python train.py --num_attention_heads=2 --hidden_act="swiglu" --rope_fraction=1.0 --attn_scale=0.125 --parallel_block=false --init="normal" --max_seq_len=2048 --doc_mask=true --train_tokens=153400000
Each number is 128 + 24 x the weight over its row's rms, rounded and kept within 0 to 255. Layers, rows and columns count from 0. Numbers have three digits each. The size before them is the row's rms in percent of the matrix's.

# down: layer 4 MLP down (transposed), 448x160, rms 0.0641, rows 84-97, columns 0-159
# gate: layer 4 MLP gate, 448x160, rms 0.064, rows 85-97, columns 0-159
# up: layer 4 MLP up, 448x160, rms 0.0642, rows 85-97, columns 0-159
down84 096:141088112103124133142157111113127117091136161146108139066097175108173113097093116133149131125139181105182105107113144154159113142146156139161109173097133146127123173137156141127155111177140109090054137149101130113135146098145128119132104094143106114145132122121106121111136116141092099149109114141109124129139070093150113119126114128163119094160157108127133166153125129115111115125116088120130143137133134140086156125130107120157128133101152123139138103127084163074124080116103150
gate85 103:094091167139116135127104082193148141082111106116138133160137126125181120135125117146124144102145105116126079100104134088145123106126093136141106152143144139091115120136111134162108127125138131163132088135171115146162148127103096169110127143119100142131134093106133118088134101143165157117132121150111148099130105112093140114170102160097152140118134134122106125106139138103101151137111122127126158182112119147156171117121124155164126200092156111120097125090141174119128167172140152
up85 103:126129138088152105172126080114139101146144100107124141122138112171141151140137149141105125125093140105111152090128186116110127134119143110092080134138129122163117163152132082173110157096118119154159089113113119163135080143084124131132121146129131129089135098088143151143111094126119116127165127142140149119125154115113115117110088096144085143112135132078157163098149163102152116161137099134122161128131121114111189147134124124185107089133126128143125103163168140140096105153149089
down85 101:117118126143120095191160101150133106129100069129082120111112124134137111138137097146137172160120164096126089129127155104147120085154143142096132120151072136146098141119138108109102150164130130144142149138159135122119170091120143134147129083124103172086163139120143130100149116123141119152168156108094109095144139108086123131109131128150087130135138120123155187119130081129118117134202129115156114124108128143133106108135149130119138120134187158100143102092139147111150158095110129
gate86 099:133133138140127087108127136111144185129122106132094134144138124127165121119139127147086116085130133115139114153083129111120125087161149152162151096111123094117132109096120132118109114113144134146128143137141107144105127127088172150072040080099142133095104075125142100105099090118119097149123120080113121143150091135115146132121126134114140144123136118148143138117133109141155177126110101056156129125083129104090144118136166132098109131131096126147109126097139145136150088117138187
up86 106:171141086113131132136133128105138143095093143114120099113128117128115110133116112099138100079141104148169173122152121132146109153125097119105132130114086123175152144135164132096150117133143144072089167140112112100148113129108116132148131095125135174077112083117112087131154151151094146141106113120133146115121151083123107110107105173113092124098094142127129070125153136161110126128102134134113159137109106140115155095103137108168077101156135182146146142132171123098150164101133147
down86 102:172163122147130104140119166129112138105168153144118128169109133096105102180127183104106139181104184103159147134155095124145147090141145139107096110166125129135122076076121160181134131133175134141121117110143147148106138102107144116123163081141139123122153100137087121155109157109128094166149105130165125116139118133118121123118114105152136142106129107131135124147157125121103101090181161119175136118146110099105135096148138156130139127123106105103107107092130103105168125129101151
gate87 101:145125104150120134098104153138098133144158122142143170111128119137171131108095130122163098169112112143136111123118101103078149199094154121086130110125177093129115106102175142102129112114097089109158128133108150110168112117120097106113103093140063166118127117155191128164118115110108111142114145127122092070146128114097162129125106121110123131143123103108145110114127140141143159100124147151119143148118072157112146129136131136141147117129151117147145097101108122072161113152106150
up87 098:113121091125129132133128130138100119082151125136156163085126159123144108146160141145147107160128140154141139122109194172119096118179085104147122141123129133123125148121086148158102124149112116106134139109131126161154140080086115098121098103113082101121130091151111131131115144131114092111124167158167121116165104099147092118090101146162130135142160174141126073128148135140118141115135125091146114091117122140122087114105163120113154096128121147150146148092165091121193110112159127
down87 104:132135105150146130155146126105135074139133157116110102136082127162142086118129101100110116170115151109106136117114099141144133162160120077151103100142126099124114065160120166155160134154122113119135119120185106170140131130131114132128126125102136137081130117153133165140138120119141145117133166101125122088114131106128175135131099095139121116136114150127142095094137159099117139160165069119088153159148156138108138113125147112172090173088177146132157169112152171121139115124121153
gate88 107:097088150160088132093087133120114163149158082108148142113120105101155118137092143141098173149146151117124109141185144126121132129121135121096103097100139155121159148119146150157117064138111139127140148127155104116100113137137106122099100125119161143091164140177129129112105120113142109139138128086152123109082130143158093127156114106156097116154083092132139152070129117144137128157128130136122113128109144104126122117139142148183179105154120137128105182132193136137139123117099100
up88 106:140164133127115113082129103087107149114114083127145166140104118090142128118120144160178138108153107169118125114119111104139147115138093149122091140088129130146140141117134142128145156110093129086108160161112191120099158128117093140119118164152109084061112137107128128127106119116116113145163161162162138143123106149174080131132117135146110161125100086150117178125088124118174109142133123123120122096103103148136112103181155129113149082107140132099132111138118108108133172116119104
down88 100:115143133109099158153155174141135150115108142144140143186132125140152141079145189170113188113154151125126109159100138103113111121082086112087131119121137138136120137163158162115138139149144149172131120119110148108107137138130151138085103138143136133120141136141161123119100116147126155129129107103133149102094125100183107179134139102139148127124130100128122166057158086118147155133164102151127133122105124120140117099151161141162116126107143103113095095153170102115145106173148149
gate89 094:089099149116137106185107161142144172095141088127107170129124108114122129133115098132115112126114123164102110160110107123136147136125144167092136151159164169117116141131144116110146158131125093122112153123142096124105132139162095123119124169101140143122109104070118090126161081146123085115141104171142134160136068127157115107119114131100156107140120125123124147119163129077103124144134152164117098094086108121118166092098136147072139164111118099156140159118136123092113131163164122
up89 105:161144118082141126105067085119134125169183109122137126128089134111120153152122097171147121093123116103116152083119104108086150087148149170129140100118094100116151082152143137134165109087155111094118099096124096108130115102118146147128163129151115111132103153081139120136110138125151114147144107111131112113152098142106146119139094110136129143164115122134102119104099154136118136138077142130133159141164120124085118135202111141106092137124136176113154136110133147133155131117083154
down89 101:078118155132143099107150115162145141116124147129132126149115129117163145091160110099136152160131150141119138112129087156104079172074122127106158140128142133133135160142143143159135135133149109114146144137135122162081122093098179113140123118087113159118108106128143157121126099092131119089152150110141179130128137122165117156176121146110157130129119165113154175133104138133135162121091110103141160170165113145133103093104139178133139167126129100140054097105092118134127151126165117
gate90 101:167102172103151145083163130148125114108136153085150126121136146128115145139110113133166130118107127093106085139160157144101106146084082146126097116098132104154125148137106134146121074091115137089119119124131078134089156091107084099140156159171140142155143142107141139155093153152128127128105141131090139106134118115133149123135102156108123143112137077130132089125123109121114105122123116141117113106178092088079101082113140089101133115110110158098163146131154110091132148085115122
up90 097:156120100151117078118101097151125145126129159151124102153108065120151107155155134083150128112157142141138109103112108144102095133115156099135133118122142136075132118127099114119129157137079155112085140110134130111100101110158201121133152119112107162123126123103115178090142142175119125137124164117078084121115122112125161176148130138184137094120090129102111163127122144114121124125113157124107154152120130106139104139162138136143102135139162135109142171129137148059122104136141101
down90 100:127133147054147118138130124131110146115106140089132081137156156178117114143104135152153116164123100172077138140135112130099117137136127103129153107111125154123074112116121104107141152142092136125144117118133161129119148174088133166120139125130110106112175111141157161103146126131109100153138160119133112161108178131115138120134146113116092129173129125117143145215139092175114124136103075123144124144138096089100139099126140093125091109103100148137121135122085108127096162124146131
gate91 097:131112121128117142172148099202104152157152130162106165113180141129114138146115130139109140116148143122176104130129091078120101114091076148151122139166121149165092107134081098116116138115160134144091135078135117118143092138125142100098118165104125103120131128141101087143109126117077109156124162131130098129142088123162116152094164102124159127111167116127140105133159152121121145075152124104125145111141145129098140142078160139128138134136140123150110112147148093149169102121113151
up91 092:113089169132100121097117100154155132084114088145110158162142149165145133115087091130110119170107115104127103132117138156125144137144160112103146149094122120162114076122137136097120123113125128124135158109126138189096133121172130131107121083150112172140146137162128126171137130103108164117079083152107128071111146115146106147149138148187153125116101125180131104089105101096147089156103128073113120119141124140119101149131089125142141142152148125148130120103114093135118124102130133
down91 095:138127129144131131089152132101131108140173134109164146145150125086140107143131104138111121139145122158145134135109108124101107144098102099138120104095126079134127117144153107115066129151072161131107102148111112145137084132110098091119100114102128148163119177124120137126137091158143149140152126113146144121136096122099141121091131135133138165144134099132120160021139105120140128094095129147120099134125144133082135093145141177147170143177163103144125117127090116111131100118118084
gate92 097:148118100113081120133121146139101135106179114135130142121149141151094159101146119115172125161152073134115123111114100128143140082122106109144131138140105104133108145133114128158079124139138097160143171143122185157149097110067092129083066133119137123123134158106096133130077132112132148138099136088138124120184084110137120085135083128109097108077130134103147129154176111145134153147110152121141133171143109126117158125168141134122105133149118169164128132111117132139123110126114103
up92 096:119115124117082142094119150129137133088141139079077119117127177143144143120109142143142110103132105088106114113142093173136085168155181133129107169143151179114120133155111124151107112140081111160129126113112126139102135145145121131106116138160198167116122127122146104127109164075122152111101116155119133075116131115122139123132078153119097111124135123090112140114134140154129098152133147149167137109154135157114184131101112144178123144165121122112126128125152174163133093153111134
down92 096:175140100130152109139122136141140144131124088117184118113111111136124098121131111136099114094109160113095143133106176133180101102167108122183084126104133135144125176126153153140151113145137133077132092145123139120115138122112154149096086133112156110159186143104163105091132121146125103100142083146094104116164164116105117123167108108135126150148094117153116154135141123151105134122135118127143110096088176141158102140109153118149136151120151102156116113172169166132130080147117134
gate93 097:120136114116119138147051137107110114140104138125121107117123112122175118121128129104143113120160098150142136118140091109143140112124105093135118105140158112118142170176101123113092114148081194124118130133122146144131156119073104119131166148154131136099145168134113169075161123111137145119117160127113121156099146138178142152106164148139127107116158117124101161116182178119141182161147104078142125103137117124138087124110122114138173109108125087148160100140122118163107138127142104
up93 097:132097091148155112130110157126120133166139120128156152118110136122164157155125097112154156100130099150105127150114082138118110152147162104142158087157112129121144147125108156111145150087146102109138157105160123103152127121131161129114103180082088139078142076149118136107102086151156139119121167135198148115143164115104133105106082114154109136105167088160113114110171117122109134109077175126138120139114129137114102103144105144107131164123103142147100100139104169129135138115137130
down93 099:113113146115143132079120143135137156136141128127121078082146090102124171108128109108121090099113111116076117124167204116131125101181116135150107099139192129153126155174121120120070110129137124081107139134147123131131140133079113146126130130138134071138115149170107113137117098116192120151151140114126130104102091101156133148092124104088125097138146138148134135119099110123079128152120108121104138096130125131143121092112158164104142150142095120109156155140120134125133150128148100
gate94 099:116114136184162131131155130154141137154118139146146131074110131101136176146117147136135139135131127125139128124121129111097105115144091077121158144108128132133144092119117138126088139137104099102149127134154146144125159124102086115166131120103128117139091112122124138093129147102141172118109107102107127153098165099152126095129094181123136150159151141118091119083143087120111136103145106133164112135100177139118118137155088198191127143142168071124151125154154120156116087125168147
up94 100:132103131115083128110118117146118097153063121148145089083176116117125154168167175117138113119069117096133126124125164172143128116174118174141094114092099106167123171109150146137123185150106132121124129122168103156125140129125157136124162135096110119137132145143095166107148145144153174131121142143143144090135130106145183141125089179135148119138134106143112137092141088167136161147117148155111154126143139112097113138101137152118096112142144152129095111148138127151125126146134116
down94 100:118139146095097116152108121139092131108114114147118096115102106133137121166108092119150102129127116151081138071149099131105124149111136132148096121125155127121133135140137145119152142176092211099141099118129146142140087128122134131118110134108096083138113140125147138141125139100130056144128150122143147141131103106103135179105092144144084120138098091146115140216160093159115141146103111155152159115140080110121125118102099129165126133171115123114152113121124104128161132094136129
gate95 104:111109126130156129109121141114131093132145149092129159133168113159140133095143118145132097126122079091093165142125145143114124117185115161172136127093120135115150083108125141167157129167128087122105113123093130170161142111109139119130146166168120173099186109106111135123149172096098183130103108078128095099129135110148110110130101137118086143095125137114120146118141140126126103141151126136131137149139137111096126113133093124120099118090084083118139175133107156129164131152082159
up95 101:139108092139106134118157133083132175178096100111124091098077120133107094117100107138128149140105143099115074136199112156091127168084121144119134132083132117126142126096126157122133123139114116113118145152134086099156134145141148098138144102141139152121136133151102134127100139133116116125098116139093113135150119160100126125124099130124122154167131114115123093102075101130096133114143138131087137135111123075117094121097110131095108163040112143143122144094151080133153121114117136
down95 105:150166135130145122153085165088123151080088126090114141122095167104145116137155105110137138115131145095138165146093112115124148136144132116087124135173089145112141146136098103179146093140161131141161143070091121131137112147101105156071170106099132095131144140165125133129095138143131162115165130144140126109150166151098144119118166103126110072101152116124139133163147149122178128116101147155123137152121155144095147118128070104133122168125120118116123127103113102129137121149098106
gate96 098:141140139085148118128141137118135094141145130093145119116139102156104173114140152078104127138110108131116138099147130134143116147109149102123191131137150113086118131121139122128166130127153109103111133097109150176117139111107096155157121112157114126155149149104154123149103119136123138118158139140146116203165119128168111139117195142112147111108134164121146116138168079122101142118126147081134141116141098142085145122075133167132106127123117120077088181130105197150133114109149117
up96 100:119138086064123132140132135117151166132129122132109126112109158090123147151109136082121107112190097105126110128152129131083139108120139133149157136096118138145064129139137111123116116114118130106135093125110157162089154141123130123157135153137148115125079133148150105116127178122128102137193120109102136154153150120155108127192144132086128137106135120127144120128125094120129170136121123083141119124123104196166106123097130152150149127157119134174128136086161160152148067123120100
down96 095:092157162112138145116132125145101068123156132111118133103106144102103121158117086109121170108126118090118125116105108118129090121138114125148090128131126115135130099132141106150148060121142110126098128129158119157154149146131121162146152126114142085146141133141132108123107110124112127129190137121154066132061141132201161145111143156141162146109112119151121171165107155101097119143128134099159131141143141078137140155080099107149140108159089076140137154105140115115131131101126109
gate97 105:090112139119116124090153110122123151168128102133131096124145137156145094093127147086170121141126121108163125152105143093056133164130130083115111100138095166151137143112101136107129114111125095123164099106134144180148132191138144144119106127122134122144116097164120119149136125107150168165096104083127080163128128145138110140134099119103156114103168125121096150123125095143108152122104120130112135140142149165086150147061133147173113099107146100136110118139135127105137121183145144
up97 099:161113149137116129143104122161140140191137111177128138166115120207114135166147162118136162107077124146127148106133120116147111166111120134120130138161110161179117089155103116145148085146090144107097108125085076084142114105161125141141097146140112136133149148125118144132110160129140142113151137146150119157124114122144101132121108152132176170139133137124081121127176114102140137130132102113145145081154131091172117114122121155122123138119115156109107165114081151166154098122150136
down97 097:134153112137133151139127147099111123182106159155095083137112164113131150146095145078134097157140120142138137140109138167133110124148132154165146097081174133144141144137145102137139084138141091158100144121106132151124154158128129117122164142128102174105121107119192125148111123078105136146169142139151140174135127132138141163145077116085160166129135118131098129096118113143125149137116140103074148124148121138141149129105144110126113139128068089176107123115071118122104108147123104